Weights of a small GPT-style language model, trained from scratch on English Wikipedia.
Size: 11 layers, width 160, 2 heads of 64, vocabulary 8192.
Architecture: RMSNorm before each block, no biases in attention or MLP.
Training: a variant of SOAP for these matrices, 188M tokens.
Each number is 50 + 15 x the weight over its row's rms, rounded and kept within 0 to 99. Layers, rows and columns count from 0. The size before them is the row's rms in percent of the matrix's.

# q: layer 8 attention query, 128x160, rms 0.162, rows 0-63, columns 64-95
# k: layer 8 attention key, 128x160, rms 0.173, rows 0-63, columns 64-95
# v: layer 8 attention value, 128x160, rms 0.248, rows 0-35, columns 64-95
# o: layer 8 attention output (transposed), 128x160, rms 0.218, rows 0-35, columns 64-95
q0 075:54 43 19 46 55 70 71 43 32 70 50 25 48 50 56 38 33 38 33 64 59 41 18 47 62 49 53 37 63 64 66 45
k0 070:38 54 68 41 66 68 20 42 70 31 44 45 63 41 50 54 70 53 54 50 56 75 58 35 66 53 43 45 61 48 38 50
q1 079:42 32 59 44 77 40 49 43 52 22 52 46 64 30 52 60 31 24 56 54 51 44 41 39 59 55 67 87 27 55 47 51
k1 068:52 63 55 53 91 34 12 68 52 44 81 36 52 44 52 46 64 60 54 38 36 51 84 54 41 64 30 53 53 49 65 63
q2 063:26 30 64 59 57 36 40 40 45 60 64 60 38 34 64 23 58 55 54 45 59 63 51 46 25 66 75 38 64 77 44 52
k2 066:35 50 31 35 46 37 36 64 40 44 28 68 56 59 60 61 34 80 39 25 46 42 50 43 69 33 66 42 44 46 48 56
q3 074:59 50 48 72 46 50 23 52 54 60 18 81 37 28 31 62 51 18 27 63 86 62 56 46 37 30 33 27 53 84 50 60
k3 068:51 45 67 52 49 39 44 74 37 35 49 34 62 55 42 61 59 77 40 46 15 37 67 61 59 60 85 43 18 41 35 47
q4 076:67 37 63 47 47 59 74 69 30 63 63 52 51 64 44 39 41 84 59 50 52 48 18 32 82 46 42 52 67 68 59 41
k4 077:50 59 31 74 39 51 72 66 80 55 39 32 44 51 59 52 29 36 27 39 65 61 75 40 27 84 46 27 50 46 65 52
q5 079:54 49 61 37 40 73 80 73 41 58 59 42 22 58 52 41 28 77 38 64 48 64 61 44 51 52 42 35 80 39 78 51
k5 084:34 39 38 59 40 38 35 39 58 35 09 59 64 36 67 61 50 61 56 33 54 62 68 46 50 28 74 29 60 83 46 67
q6 092:64 38 64 85 50 64 48 58 55 48 39 47 37 67 33 76 49 59 70 76 45 34 39 34 54 32 14 64 48 58 51 75
k6 078:07 51 39 67 24 37 35 42 70 35 83 65 70 30 44 28 54 36 44 46 45 54 71 29 58 52 49 51 36 34 51 41
q7 081:39 49 62 42 51 64 45 14 31 51 59 28 75 29 46 27 52 44 46 74 55 50 53 19 63 26 64 45 66 36 30 21
k7 077:59 38 66 61 44 36 66 59 54 48 08 71 44 41 54 54 63 54 51 58 57 39 51 37 66 43 76 59 27 75 47 44
q8 085:56 45 54 52 30 48 72 58 46 48 69 74 40 52 73 33 71 35 53 68 57 61 59 55 49 50 75 39 80 70 48 35
k8 077:65 56 68 34 48 57 54 60 73 34 43 31 45 63 51 59 26 72 44 64 52 66 41 39 32 44 50 62 72 71 44 51
q9 083:56 42 55 47 39 39 54 69 45 65 36 53 45 42 29 41 45 44 44 76 59 64 37 57 69 58 24 51 52 49 75 05
k9 074:48 26 69 53 52 69 75 36 42 53 65 78 42 44 57 56 54 54 25 67 44 59 46 33 27 27 47 16 42 54 31 52
q10 091:32 58 53 63 57 55 63 49 67 65 48 30 54 40 40 47 61 34 28 68 21 39 63 41 73 82 82 48 55 40 19 55
k10 084:47 32 84 57 57 41 49 59 58 32 96 45 54 46 50 43 44 65 69 53 74 41 48 46 44 29 47 75 35 31 33 52
q11 089:54 20 55 61 60 58 50 28 64 69 39 60 46 69 65 37 35 53 48 41 60 50 53 55 64 55 56 92 55 69 57 64
k11 094:43 76 66 32 46 43 34 65 45 70 58 49 48 62 28 40 44 42 54 61 61 62 28 45 60 63 39 58 30 41 61 20
q12 101:49 34 86 41 41 23 55 53 47 50 52 83 68 57 67 79 69 68 38 47 42 69 93 78 33 63 57 43 29 35 59 43
k12 095:51 53 57 36 47 71 80 74 41 63 58 37 39 57 53 63 56 58 39 30 39 61 44 58 40 33 63 87 64 69 39 34
q13 097:34 13 33 31 33 56 61 47 71 55 52 56 52 61 46 50 54 54 34 42 30 62 44 43 53 53 59 43 58 44 50 46
k13 106:38 40 64 64 67 39 45 52 39 50 71 57 27 52 76 34 66 23 51 65 39 51 78 50 66 42 67 56 67 69 27 54
q14 106:51 20 50 55 38 76 24 35 50 55 30 59 31 78 50 58 68 56 52 72 51 75 47 30 38 63 61 57 49 65 52 47
k14 099:47 33 59 27 58 47 78 54 37 30 51 26 41 49 25 73 40 62 43 63 58 61 42 45 41 31 45 58 37 32 30 30
q15 100:45 50 43 78 49 35 56 74 45 35 52 64 65 54 52 35 59 53 65 76 79 49 43 34 57 62 19 67 58 64 44 44
k15 093:58 70 52 63 71 49 54 41 42 74 56 65 53 40 37 45 33 52 35 16 39 35 48 56 58 60 62 29 60 76 61 48
q16 087:52 66 57 39 60 52 34 49 51 39 50 84 54 71 41 72 48 52 37 69 49 64 19 38 54 55 55 67 41 51 73 73
k16 100:42 51 57 42 52 38 75 21 57 65 62 63 37 49 27 50 35 51 36 24 82 44 59 53 56 58 44 27 55 48 73 65
q17 103:61 36 49 49 27 29 42 46 16 52 64 75 57 50 40 42 61 25 74 26 50 39 38 73 29 63 26 46 45 52 53 40
k17 103:61 63 59 33 54 65 37 58 38 55 63 37 52 58 64 61 47 64 54 64 49 24 50 62 31 53 55 62 12 44 56 53
q18 107:36 60 57 39 39 38 45 40 47 69 56 35 71 23 59 35 47 33 59 72 47 38 57 36 57 64 53 44 49 75 51 74
k18 114:54 37 36 79 19 30 59 61 95 65 46 41 45 05 37 36 55 42 45 56 70 33 42 58 58 45 28 79 56 54 39 42
q19 108:52 32 42 46 47 58 38 50 69 45 23 32 53 44 72 36 41 78 74 57 59 66 54 41 50 45 58 33 78 34 21 54
k19 114:74 50 42 41 61 44 78 53 33 66 31 41 40 52 48 60 78 57 35 42 60 82 32 57 40 19 55 48 71 57 58 43
q20 113:25 56 66 40 76 56 63 53 73 92 47 38 49 54 60 43 67 38 42 78 63 60 31 64 57 40 43 60 47 45 47 55
k20 111:53 24 46 58 60 63 48 55 58 52 36 61 46 86 68 40 75 58 67 36 45 84 60 45 25 37 46 34 56 65 70 48
q21 119:36 27 65 45 28 42 42 53 55 45 52 57 44 24 73 44 39 69 73 57 57 53 68 22 58 50 15 61 41 67 46 84
k21 116:45 42 65 38 44 42 51 55 28 44 58 55 49 37 80 50 45 62 56 76 25 49 72 64 33 47 63 59 43 67 41 64
q22 112:64 34 49 81 46 38 97 08 55 48 52 17 35 46 55 56 39 38 63 46 33 28 57 41 65 38 44 44 50 68 39 35
k22 113:35 67 41 45 32 53 59 54 51 44 60 31 41 30 49 32 37 78 44 41 49 43 66 24 38 32 72 55 46 32 20 42
q23 107:37 62 40 64 53 74 56 69 54 62 55 37 23 71 48 36 52 99 75 58 57 31 56 36 67 64 49 62 41 80 44 29
k23 114:66 76 41 42 50 54 38 70 45 69 40 55 35 54 50 49 55 62 47 47 35 38 42 25 55 44 51 24 25 69 47 49
q24 104:24 36 39 51 57 33 49 33 52 50 61 60 47 56 82 29 52 58 19 26 53 48 52 68 40 66 62 23 89 60 48 55
k24 111:42 37 66 34 47 67 80 52 50 52 61 52 40 44 55 74 82 44 51 56 48 45 50 71 36 43 75 52 37 55 40 49
q25 106:52 51 47 30 65 78 50 26 34 48 36 50 54 59 66 26 67 60 32 45 05 57 61 05 73 50 44 36 42 77 49 43
k25 110:70 40 47 30 67 73 51 42 47 64 46 44 67 35 62 28 28 58 67 51 31 32 55 52 59 69 45 34 52 54 30 61
q26 112:46 65 58 56 54 56 27 58 59 48 29 38 32 40 45 55 30 61 43 71 55 75 73 24 40 43 68 47 41 71 10 27
k26 120:31 60 52 31 54 44 32 67 46 69 50 65 30 43 63 19 21 49 64 69 60 23 69 51 49 45 57 54 29 37 41 17
q27 103:37 48 45 51 44 58 58 46 22 39 53 30 54 38 51 36 42 32 81 81 35 42 47 49 41 41 44 74 47 61 58 65
k27 112:60 75 47 47 18 65 44 75 43 41 54 43 71 66 49 45 24 42 61 71 41 54 56 68 38 65 51 62 69 70 51 50
q28 111:29 58 60 55 57 54 75 60 38 55 39 53 61 74 27 66 45 59 43 36 46 46 62 30 51 68 16 50 41 54 49 21
k28 118:36 55 47 54 42 68 63 16 73 59 49 37 58 64 39 52 65 37 49 47 49 35 61 37 22 72 14 54 36 67 44 56
q29 105:27 66 56 65 51 20 26 10 35 26 64 63 68 72 46 71 71 53 51 70 39 47 53 54 29 36 44 78 58 32 46 48
k29 115:15 53 64 69 66 33 48 49 40 74 52 72 60 77 72 74 56 60 22 47 23 46 63 41 30 47 58 64 84 39 51 50
q30 107:62 49 45 45 60 50 43 60 77 50 74 55 61 46 55 48 28 44 53 50 34 54 67 51 57 46 63 61 77 30 82 20
k30 111:52 26 51 38 45 46 57 40 52 24 50 36 64 29 66 64 24 40 52 55 47 45 43 71 88 42 62 55 46 43 67 15
q31 115:48 68 25 32 41 56 42 42 56 57 52 45 47 48 60 57 34 79 57 58 55 04 50 27 30 47 64 44 51 41 32 38
k31 118:32 69 38 40 34 27 67 52 46 55 29 59 37 36 55 59 33 59 59 48 47 43 53 44 37 44 50 23 53 52 26 58
q32 064:61 55 72 54 62 81 60 45 42 66 71 22 56 29 63 54 51 66 46 50 48 08 48 57 28 49 40 54 60 62 47 65
k32 060:65 46 21 78 42 49 60 73 70 34 40 54 43 62 18 42 34 33 29 42 58 62 87 32 54 69 57 24 39 38 40 62
q33 063:51 63 59 61 05 43 63 62 69 82 44 47 54 39 44 67 46 63 42 29 15 54 62 43 59 46 43 54 25 42 52 52
k33 068:34 51 63 44 42 42 52 65 39 28 48 63 44 57 36 08 64 52 38 78 28 38 38 55 42 73 68 63 34 72 62 50
q34 073:24 42 53 48 37 31 35 43 43 16 60 45 50 34 48 50 44 31 39 47 59 43 59 40 42 52 76 34 67 45 59 57
k34 068:43 57 58 54 70 49 51 46 51 48 49 65 45 41 40 64 43 87 51 44 62 34 48 39 59 27 23 58 62 77 53 56
q35 075:65 35 62 53 30 75 47 44 40 41 43 55 53 59 54 48 45 65 40 69 48 57 69 39 41 43 78 44 36 37 59 44
k35 067:58 29 36 23 74 46 67 49 38 86 46 51 44 33 55 54 68 51 48 40 51 52 31 43 25 70 47 55 39 16 90 44
q36 080:10 71 44 00 79 54 53 37 53 41 35 20 61 42 49 45 47 52 33 23 52 27 41 53 53 77 42 47 44 32 44 39
k36 071:48 40 56 51 34 55 51 34 54 31 36 63 54 84 45 44 46 68 67 49 62 64 67 48 50 20 52 32 53 74 42 42
q37 090:54 51 35 59 66 63 58 50 71 26 60 37 82 44 58 73 60 30 54 45 38 36 30 34 59 27 37 42 68 34 51 64
k37 078:53 38 56 70 54 35 58 69 47 48 52 57 56 70 70 59 39 81 61 20 66 37 48 35 73 40 30 44 74 41 66 64
q38 078:37 23 46 45 65 67 74 51 49 81 61 34 52 50 71 37 52 68 66 22 65 60 37 78 54 70 34 29 46 52 61 61
k38 065:42 58 81 72 66 59 45 46 47 57 15 58 45 33 32 60 43 49 50 09 40 41 53 48 61 35 60 60 68 77 60 65
q39 077:28 16 38 63 48 60 42 71 37 57 61 52 50 54 12 50 46 50 36 55 46 44 27 60 26 35 65 33 72 53 70 59
k39 081:61 76 54 37 25 45 28 87 48 53 69 57 41 44 46 47 51 47 43 66 58 34 33 32 34 23 72 38 43 29 52 72
q40 089:35 77 36 46 80 52 57 58 67 43 61 53 34 30 37 39 50 29 36 57 40 47 32 35 87 49 59 36 67 76 67 39
k40 084:54 20 63 82 32 51 51 69 60 46 58 59 46 63 62 35 43 22 62 43 56 48 62 52 50 44 51 62 40 38 55 46
q41 080:43 41 36 43 36 75 23 48 58 60 54 31 62 52 72 40 70 42 46 66 42 53 20 41 74 38 19 59 60 39 43 47
k41 076:25 49 57 40 64 49 37 58 55 39 43 64 31 55 35 38 50 66 34 55 64 62 36 51 78 43 16 55 39 52 50 50
q42 088:32 51 47 52 46 31 34 27 49 51 35 81 53 83 76 55 52 45 60 36 53 40 20 29 24 47 64 64 51 35 55 46
k42 089:60 49 66 47 36 42 28 82 58 20 42 51 29 43 50 36 63 65 28 65 54 63 63 38 46 33 69 50 54 48 44 45
q43 095:47 31 35 17 36 57 46 39 37 52 38 46 41 55 53 51 48 56 37 36 51 51 76 54 28 60 64 36 68 52 64 37
k43 074:60 25 60 53 19 37 39 49 44 46 51 16 42 21 49 44 63 75 65 66 61 60 18 56 43 24 56 71 14 28 55 48
q44 090:47 80 45 69 61 46 46 43 51 51 67 66 55 28 44 46 59 39 39 52 53 43 37 33 78 51 56 54 43 58 39 40
k44 102:42 37 65 48 58 54 47 92 61 66 21 37 44 45 53 56 58 52 60 46 29 44 62 48 80 59 24 84 59 19 63 56
q45 108:71 54 59 57 26 58 39 35 82 29 63 36 62 60 41 45 43 59 47 49 65 49 49 53 47 31 62 74 50 13 37 81
k45 101:46 35 76 71 47 45 49 65 32 47 76 42 63 32 60 70 40 51 26 18 49 63 52 46 24 52 41 45 33 80 33 46
q46 097:47 76 31 42 24 90 39 39 48 51 45 33 50 44 83 62 53 27 84 39 37 72 42 36 37 64 96 49 61 63 41 66
k46 089:61 20 72 24 31 40 67 45 56 31 70 35 41 54 57 70 72 27 50 52 55 49 50 58 40 51 43 33 48 68 67 34
q47 102:48 46 41 25 59 63 26 34 52 70 50 43 34 70 68 61 48 45 31 52 33 63 49 46 45 50 57 55 76 64 73 68
k47 110:67 35 66 57 32 23 36 39 65 47 60 67 47 56 54 17 50 54 89 40 42 45 39 41 55 50 80 64 64 50 61 48
q48 109:58 41 28 47 67 54 60 52 06 66 44 64 63 29 32 40 49 57 53 44 47 41 65 31 69 35 50 57 48 53 55 31
k48 104:64 34 42 54 69 52 72 59 39 60 08 58 57 74 60 58 50 60 33 58 55 58 43 73 75 40 33 45 34 62 50 41
q49 095:41 56 58 78 42 32 61 55 61 62 92 60 42 52 53 41 62 55 45 37 21 58 49 69 63 69 29 59 59 39 44 41
k49 106:59 41 19 47 35 42 47 38 43 36 48 63 44 48 52 33 38 69 61 42 59 32 40 56 52 38 36 61 25 51 52 39
q50 107:47 59 56 17 52 60 47 60 11 42 43 61 32 53 35 36 47 64 28 33 46 57 34 33 62 46 42 23 48 65 37 67
k50 103:56 64 69 33 64 48 58 67 66 71 40 40 60 53 54 57 70 87 49 67 39 66 43 50 44 48 36 28 36 43 47 84
q51 106:51 33 29 61 33 48 17 58 43 75 44 42 79 49 46 34 59 27 70 48 18 78 56 40 39 61 35 28 61 52 50 53
k51 111:59 20 54 42 74 35 60 41 53 32 49 66 62 60 52 40 43 67 71 46 81 32 41 52 73 56 60 54 66 75 28 57
q52 104:50 72 21 45 44 28 50 77 39 56 91 54 67 29 56 58 33 54 33 38 43 53 66 56 47 53 66 65 63 47 61 56
k52 117:38 40 50 70 76 52 40 57 57 53 39 67 43 16 55 16 33 39 23 28 59 46 58 54 70 37 59 58 36 65 66 55
q53 113:71 53 32 58 47 41 40 57 36 26 28 48 34 31 40 50 37 80 38 45 73 39 52 47 37 33 38 41 39 59 59 17
k53 116:43 77 46 78 54 59 61 60 54 47 37 37 31 35 32 57 51 46 59 62 53 56 57 46 40 58 48 57 51 55 54 42
q54 099:55 17 58 30 59 19 55 45 70 63 43 46 47 65 38 57 58 53 40 32 64 20 39 35 40 15 36 58 26 45 69 41
k54 118:50 32 43 62 52 29 48 50 70 66 51 59 46 68 54 65 65 57 39 74 77 22 70 37 55 38 49 46 39 37 53 72
q55 115:36 58 43 36 85 40 60 76 50 40 64 46 36 67 56 45 64 56 65 37 35 54 62 61 56 33 35 38 47 33 67 31
k55 114:40 56 53 49 65 23 42 37 23 49 30 49 59 69 58 56 43 65 54 54 25 55 65 73 60 18 55 33 39 34 79 69
q56 115:69 63 31 43 72 64 51 44 50 51 69 33 22 52 73 27 55 42 56 46 12 62 42 52 21 33 64 56 69 65 40 55
k56 122:43 39 49 50 70 40 25 69 58 64 47 49 35 35 58 43 55 52 59 29 42 45 62 51 36 40 44 32 32 80 58 56
q57 105:62 48 15 46 59 48 67 59 26 64 61 56 37 52 37 58 22 61 59 42 53 59 62 70 33 52 65 30 41 41 52 54
k57 114:66 46 36 36 35 68 89 64 29 57 58 46 64 32 47 32 71 65 69 47 40 38 50 69 81 75 40 52 29 68 59 50
q58 108:87 57 56 54 70 67 58 59 23 67 55 24 66 44 26 97 49 32 46 35 41 41 55 76 58 33 54 42 28 62 62 59
k58 113:44 58 60 23 45 56 54 67 46 32 38 48 39 45 27 67 36 27 58 66 43 46 31 53 71 43 15 49 64 44 80 54
q59 121:55 55 59 60 30 29 61 53 73 53 58 54 73 37 37 52 49 41 49 44 65 60 26 30 34 72 26 69 39 43 41 38
k59 130:56 45 32 47 43 44 52 43 58 40 62 68 62 45 26 62 45 43 63 26 61 25 40 47 44 51 15 53 51 11 39 65
q60 123:27 35 50 48 46 25 54 44 15 56 57 48 71 61 61 80 44 55 31 34 78 61 50 28 66 49 53 35 34 46 59 71
k60 115:37 51 28 37 42 33 54 30 34 43 69 94 94 54 41 56 88 58 42 40 30 49 50 55 56 46 60 69 36 51 31 51
q61 098:82 56 63 47 45 48 58 50 49 64 77 73 40 56 32 72 70 49 56 45 34 34 55 58 27 38 24 41 44 45 41 52
k61 109:79 68 37 71 54 62 50 63 48 45 23 49 23 67 27 47 76 44 42 56 48 45 58 53 59 21 32 46 51 44 60 53
q62 108:66 35 54 58 46 45 58 57 47 61 63 37 55 37 57 35 43 77 37 60 57 32 61 54 44 75 52 66 75 65 37 51
k62 117:73 51 39 53 36 18 49 67 52 67 67 09 36 49 22 34 56 54 31 30 39 08 54 46 32 68 58 66 58 56 56 46
q63 115:48 69 62 33 78 28 63 66 53 50 49 50 61 60 59 74 56 53 57 63 39 41 42 47 49 33 31 51 37 54 50 67
k63 118:64 56 70 50 55 64 75 61 47 55 58 49 32 52 56 60 39 53 69 46 59 41 58 42 72 49 36 75 48 23 54 56
v0 085:72 55 39 35 44 42 39 33 49 71 64 18 54 40 39 47 30 31 70 76 43 66 30 66 38 54 68 73 38 34 49 60
o0 098:25 27 52 22 57 31 56 56 57 63 39 49 45 49 71 56 54 84 55 68 54 56 66 52 44 24 58 67 55 56 48 51
v1 074:35 37 26 40 66 68 38 14 64 50 30 23 48 75 36 42 31 63 39 49 41 51 41 45 45 60 66 67 41 52 50 68
o1 084:42 39 79 52 63 60 18 84 36 46 75 60 30 56 82 57 58 88 71 41 35 29 57 20 65 41 40 30 39 61 26 59
v2 090:82 57 55 51 33 44 53 36 66 60 55 65 54 19 36 77 45 49 51 25 22 55 50 67 57 53 74 61 51 56 42 47
o2 104:24 42 55 52 74 37 30 43 55 44 52 47 52 85 53 41 62 74 42 52 70 48 59 59 41 31 46 60 49 29 45 53
v3 085:69 60 67 51 65 55 44 67 67 25 58 61 78 59 58 58 65 45 39 49 29 55 63 36 54 41 39 26 23 43 47 37
o3 096:60 71 48 52 60 64 68 47 31 82 66 51 58 38 41 36 63 45 64 37 19 42 56 70 31 30 39 65 65 56 56 55
v4 090:71 60 57 43 34 66 50 66 41 29 47 82 46 64 57 36 46 55 49 47 70 20 61 64 54 35 54 62 58 66 21 51
o4 105:50 30 15 58 46 64 58 27 64 56 24 42 67 45 32 73 42 32 69 44 42 57 45 38 40 73 39 67 35 29 62 57
v5 085:50 44 34 68 45 44 60 63 32 68 65 37 67 49 41 97 50 49 64 62 56 76 64 27 61 42 80 56 27 54 37 28
o5 096:38 50 70 52 46 39 40 38 56 24 41 48 38 43 53 28 60 71 34 43 36 46 71 72 50 65 48 52 61 60 99 52
v6 088:57 44 71 54 57 49 64 56 38 46 61 67 76 42 42 70 73 35 50 35 30 61 52 57 37 65 46 42 19 55 53 36
o6 095:55 45 62 33 49 64 41 35 54 53 38 22 36 45 58 37 29 64 46 41 53 39 35 75 36 48 63 66 59 47 40 54
v7 091:26 68 36 52 44 40 56 52 29 63 41 43 36 70 59 46 51 69 50 47 60 47 40 61 63 63 60 46 54 59 66 57
o7 099:73 33 61 26 54 47 32 24 76 49 64 60 73 49 47 62 47 59 33 34 44 41 65 39 53 52 54 48 48 33 36 35
v8 082:32 62 41 31 30 45 22 39 44 41 53 55 53 51 26 62 62 42 55 73 52 47 67 66 35 78 38 52 38 31 70 48
o8 093:61 28 46 59 56 36 45 34 72 33 35 48 65 68 61 52 60 72 50 36 50 18 58 59 62 41 95 46 55 70 41 48
v9 089:56 42 49 59 97 38 87 35 61 71 80 57 70 43 34 02 59 43 62 34 42 36 49 37 31 78 55 44 61 56 75 58
o9 100:53 67 56 45 33 39 50 41 46 52 37 57 58 69 77 71 54 47 34 37 56 55 37 27 33 61 59 59 65 32 37 26
v10 094:52 72 46 61 70 44 40 45 58 46 60 47 53 60 49 65 58 53 32 64 58 61 42 45 69 44 48 31 42 33 41 31
o10 099:65 55 79 42 33 72 39 59 49 56 50 70 49 52 56 29 05 42 51 22 68 28 66 40 28 50 53 71 57 80 64 66
v11 080:29 51 41 54 19 49 39 62 69 62 39 73 36 41 43 67 56 52 51 13 53 83 22 62 34 46 44 47 38 53 39 37
o11 091:68 53 57 43 69 54 72 48 60 57 59 49 60 67 64 44 41 20 24 64 44 26 53 37 53 22 52 45 40 53 68 49
v12 090:80 39 65 69 45 36 36 52 54 35 32 61 57 62 78 70 43 20 48 16 46 33 54 33 31 31 52 57 44 53 44 43
o12 100:34 45 56 60 39 49 53 49 41 49 51 62 62 21 37 32 58 72 52 57 56 66 42 66 87 51 51 62 22 62 42 71
v13 092:67 35 64 70 54 62 13 55 68 76 26 40 73 28 60 20 30 21 70 41 53 42 59 77 59 71 44 80 60 60 45 59
o13 103:34 60 27 23 69 46 53 52 30 46 24 89 38 61 49 68 50 80 54 51 70 73 45 59 34 39 34 19 44 32 51 38
v14 096:48 51 54 75 55 64 58 57 37 65 37 45 65 43 53 49 58 52 77 44 34 51 49 70 45 34 40 66 58 58 70 50
o14 104:39 62 70 33 69 36 55 41 46 43 46 46 25 65 56 55 62 43 50 88 26 29 53 40 54 73 58 39 62 58 43 38
v15 092:71 45 51 63 39 10 46 41 41 52 61 32 47 58 43 55 72 41 61 46 68 66 29 77 60 40 60 60 62 18 61 59
o15 106:36 28 54 61 76 94 54 42 38 46 59 37 30 54 49 57 22 48 45 57 37 70 63 60 51 33 38 43 62 68 72 58
v16 081:53 53 48 43 00 40 26 54 69 39 53 50 58 48 43 37 61 38 56 47 57 33 58 56 41 59 81 68 61 45 87 43
o16 094:64 46 41 33 52 71 68 29 62 54 60 38 56 59 47 31 23 63 44 68 58 57 50 51 65 43 44 30 62 65 22 37
v17 090:51 44 52 29 10 63 64 53 64 43 39 65 65 47 57 77 29 54 31 20 36 47 36 52 64 71 20 51 70 29 23 52
o17 097:42 56 53 71 47 62 38 58 40 60 62 65 18 45 45 57 84 66 38 64 67 57 66 56 27 59 65 67 39 66 51 24
v18 096:62 42 68 38 44 42 46 45 81 43 46 39 87 67 68 46 72 58 62 56 43 45 56 50 48 52 23 18 72 55 59 47
o18 102:50 35 43 52 50 85 54 45 34 72 48 58 27 16 39 43 47 44 67 19 31 61 51 57 67 44 58 59 38 40 54 51
v19 089:38 19 43 65 67 33 29 43 62 64 55 74 66 47 49 62 57 41 39 79 54 73 26 78 33 61 41 30 48 45 52 51
o19 094:53 68 72 42 26 46 50 66 59 36 41 41 34 51 63 35 42 51 56 55 70 30 47 41 47 45 36 65 44 42 42 20
v20 079:65 49 50 54 46 60 65 42 45 27 46 65 47 72 42 34 41 43 56 57 39 51 55 27 47 68 51 53 49 42 44 62
o20 099:45 53 31 47 60 70 22 56 38 81 49 62 44 21 58 39 51 68 61 27 47 41 33 60 57 58 34 68 49 53 73 41
v21 090:83 91 65 61 51 40 44 42 65 17 39 46 55 32 43 46 22 61 10 66 51 43 50 36 40 55 43 63 47 27 58 49
o21 101:64 41 42 43 46 47 20 60 42 71 47 59 68 30 69 48 79 48 62 32 43 54 58 61 52 51 39 62 51 82 41 74
v22 082:42 66 47 20 43 52 30 54 21 25 41 84 46 49 48 36 73 55 54 54 39 65 18 39 56 45 52 50 40 68 66 62
o22 097:29 81 48 59 74 41 66 33 59 42 43 49 53 27 26 55 38 51 46 51 60 24 79 46 52 62 35 27 55 45 26 32
v23 085:47 50 55 36 31 54 66 56 43 58 82 24 37 75 53 57 51 44 63 48 65 56 29 51 44 62 30 40 58 50 31 48
o23 099:52 66 66 62 51 42 68 59 58 43 32 66 36 43 27 64 66 48 44 69 67 56 48 77 52 12 46 68 53 34 72 43
v24 089:48 72 60 47 31 26 45 55 42 35 72 81 49 82 54 45 36 25 51 59 52 45 58 40 49 47 38 40 37 49 52 87
o24 095:67 40 42 76 54 68 45 44 41 58 26 47 62 44 36 57 46 54 49 62 44 64 46 58 58 54 44 72 49 54 68 10
v25 093:45 41 41 44 56 49 44 36 45 57 40 17 69 41 34 65 38 57 46 62 53 44 31 63 60 65 40 69 38 41 59 61
o25 099:26 74 37 52 55 57 53 43 51 42 32 58 38 52 99 49 44 82 68 28 52 49 58 26 50 51 87 15 43 67 50 61
v26 091:51 66 48 65 40 51 42 54 38 17 29 27 41 45 56 69 42 35 65 65 84 65 36 62 45 54 41 74 20 68 63 43
o26 103:51 63 25 39 44 59 74 18 52 64 65 49 51 49 58 69 60 80 45 46 59 44 34 45 69 59 49 57 77 43 51 40
v27 086:46 63 70 45 56 45 56 63 74 61 42 48 80 33 60 53 47 39 72 57 54 80 54 84 40 58 52 48 47 63 37 57
o27 093:53 54 44 56 43 70 56 25 35 24 35 62 15 56 40 59 59 67 72 63 60 21 49 39 41 48 56 70 41 26 49 38
v28 081:03 44 55 57 80 76 45 50 69 47 37 37 60 60 63 39 25 68 84 48 50 49 41 48 48 65 32 40 47 49 53 77
o28 091:62 54 42 47 19 41 64 60 44 42 60 39 36 48 49 46 50 56 62 35 43 41 61 75 37 18 74 40 40 45 50 40
v29 086:48 61 38 45 40 32 57 44 40 61 40 55 51 47 65 00 51 42 52 72 60 47 89 60 47 35 67 73 24 61 50 61
o29 092:69 40 42 57 37 28 31 19 39 48 16 50 67 50 03 60 53 72 71 18 78 39 58 40 54 45 44 54 52 05 34 63
v30 079:45 63 24 78 29 58 50 65 36 46 57 62 50 12 32 61 92 63 64 67 49 34 28 55 44 59 28 09 63 58 32 42
o30 087:46 61 68 36 62 75 55 70 68 50 52 42 44 88 73 40 53 36 42 46 40 56 57 69 67 58 45 80 30 49 78 37
v31 080:46 39 66 38 40 23 39 27 27 40 38 58 59 58 54 54 43 44 73 68 40 51 40 37 71 50 60 45 75 47 40 85
o31 090:59 49 46 49 66 97 37 63 55 58 60 25 37 31 36 43 39 46 71 17 66 48 71 64 52 77 59 67 32 54 68 42
v32 091:55 50 59 53 55 49 69 33 68 63 34 16 73 66 58 65 32 35 39 45 54 52 40 21 51 56 59 40 66 57 36 58
o32 096:47 58 18 31 57 52 57 61 17 75 65 54 43 42 67 41 40 42 00 35 46 58 53 63 29 34 44 73 41 58 67 49
v33 110:65 38 40 55 31 37 28 49 27 68 67 40 49 45 28 36 36 66 66 48 61 44 78 69 45 59 53 53 65 26 52 92
o33 110:39 48 36 45 60 70 61 38 76 46 23 56 50 67 60 51 53 54 63 50 48 58 53 57 82 41 34 63 48 55 45 28
v34 092:50 30 48 71 75 57 51 48 41 54 45 49 42 32 39 32 45 38 58 56 70 54 57 37 47 54 66 41 36 60 65 45
o34 101:43 63 50 22 50 36 65 45 41 35 56 45 82 43 38 61 51 39 27 59 49 62 17 32 57 37 57 69 50 56 50 57
v35 098:57 17 70 74 70 39 46 48 60 60 60 36 44 50 42 39 66 45 69 79 55 64 46 32 31 56 45 23 68 36 57 54
o35 104:49 65 54 55 26 50 68 57 35 49 50 52 58 51 46 66 54 41 56 44 41 36 27 65 50 43 22 54 21 40 40 61